{"norm": "layernorm", "norm_eps": 1e-05, "qk_norm": false, "attn_scale": 0.177, "lr_mult_qkv": 0.5, "seq_len": 256, "train_tokens": 115900000}
Each number is 128 + 24 x the weight over its row's rms, rounded and kept within 0 to 255. Layers, rows and columns count from 0. Numbers have three digits each. The size before them is the row's rms in percent of the matrix's.

# down: layer 4 MLP down (transposed), 640x160, rms 0.0674, rows 631-639, columns 120-159
# up: layer 4 MLP up, 640x160, rms 0.0952, rows 632-639, columns 120-159
down631 092:153139130115114077149193101097106139137158121095155089113160170116128129136131098148106117182135120134135113096164091159
up632 067:095082165109118143086125133073141146170113169127141148087120144135142147146098074158166082121122161120112098121126106140
down632 090:125070150128121141123120099092155143121137133130129152094140140136123095137116120180130099157111138136167116134128114147
up633 102:106089166137134132107100119120120131139132124117137149127087095116128110154120103178126098116107155151108116122121149135
down633 084:152161152149189149101119110122158152112130099130149148112121128126145138120106132117153161138112126127131121138160124141
up634 105:124104150082134084142143093076143132141064136152119132124115116128133100133130126171117113117115136136123162139133111126
down634 093:148125108141111101136142142135080159137120172147152146126129148129126173177103150141124127126157101142131123091121135111
up635 084:144120174114089074169121142151145139157134140103118186151136125125100097114114137174130171104168159107139144117163086114
down635 092:157160134106145131147091142113068143147119129183100105165131118127177137125162143095139100125158111125120106121122136138
up636 112:101086172159108121122151123084181134145145141126150143130106151137151126120066130180139121139112189145145134157186100128
down636 082:142144140127135114091134125100169105149139096157103160160152133123117108130155105162096116160105154122136112148156125163
up637 104:146122143121098113121114147145079121134071175134106153154133158152106131080164133112094112141136142147163116142128103147
down637 112:109159132162133091150132155155164169127159125163114139158115105077117151120111150089167150110159134129128147130094142117
up638 112:135092167135082105095128099142155115134107145094109122096148122118089124104165144174107090144075136110151127157157106135
down638 107:103084191128116119075125097122143161138098110104139104118181118093152150144110135155117131142151155129109176112119150130
up639 085:139115131131128097112127146099116134139079115152125152125122164181171145113145159130112115090114139098206139144135085103
down639 075:152111157186114129121121131072133072121134124146109157183134099135151117098154141086122140113181129131083164156112134137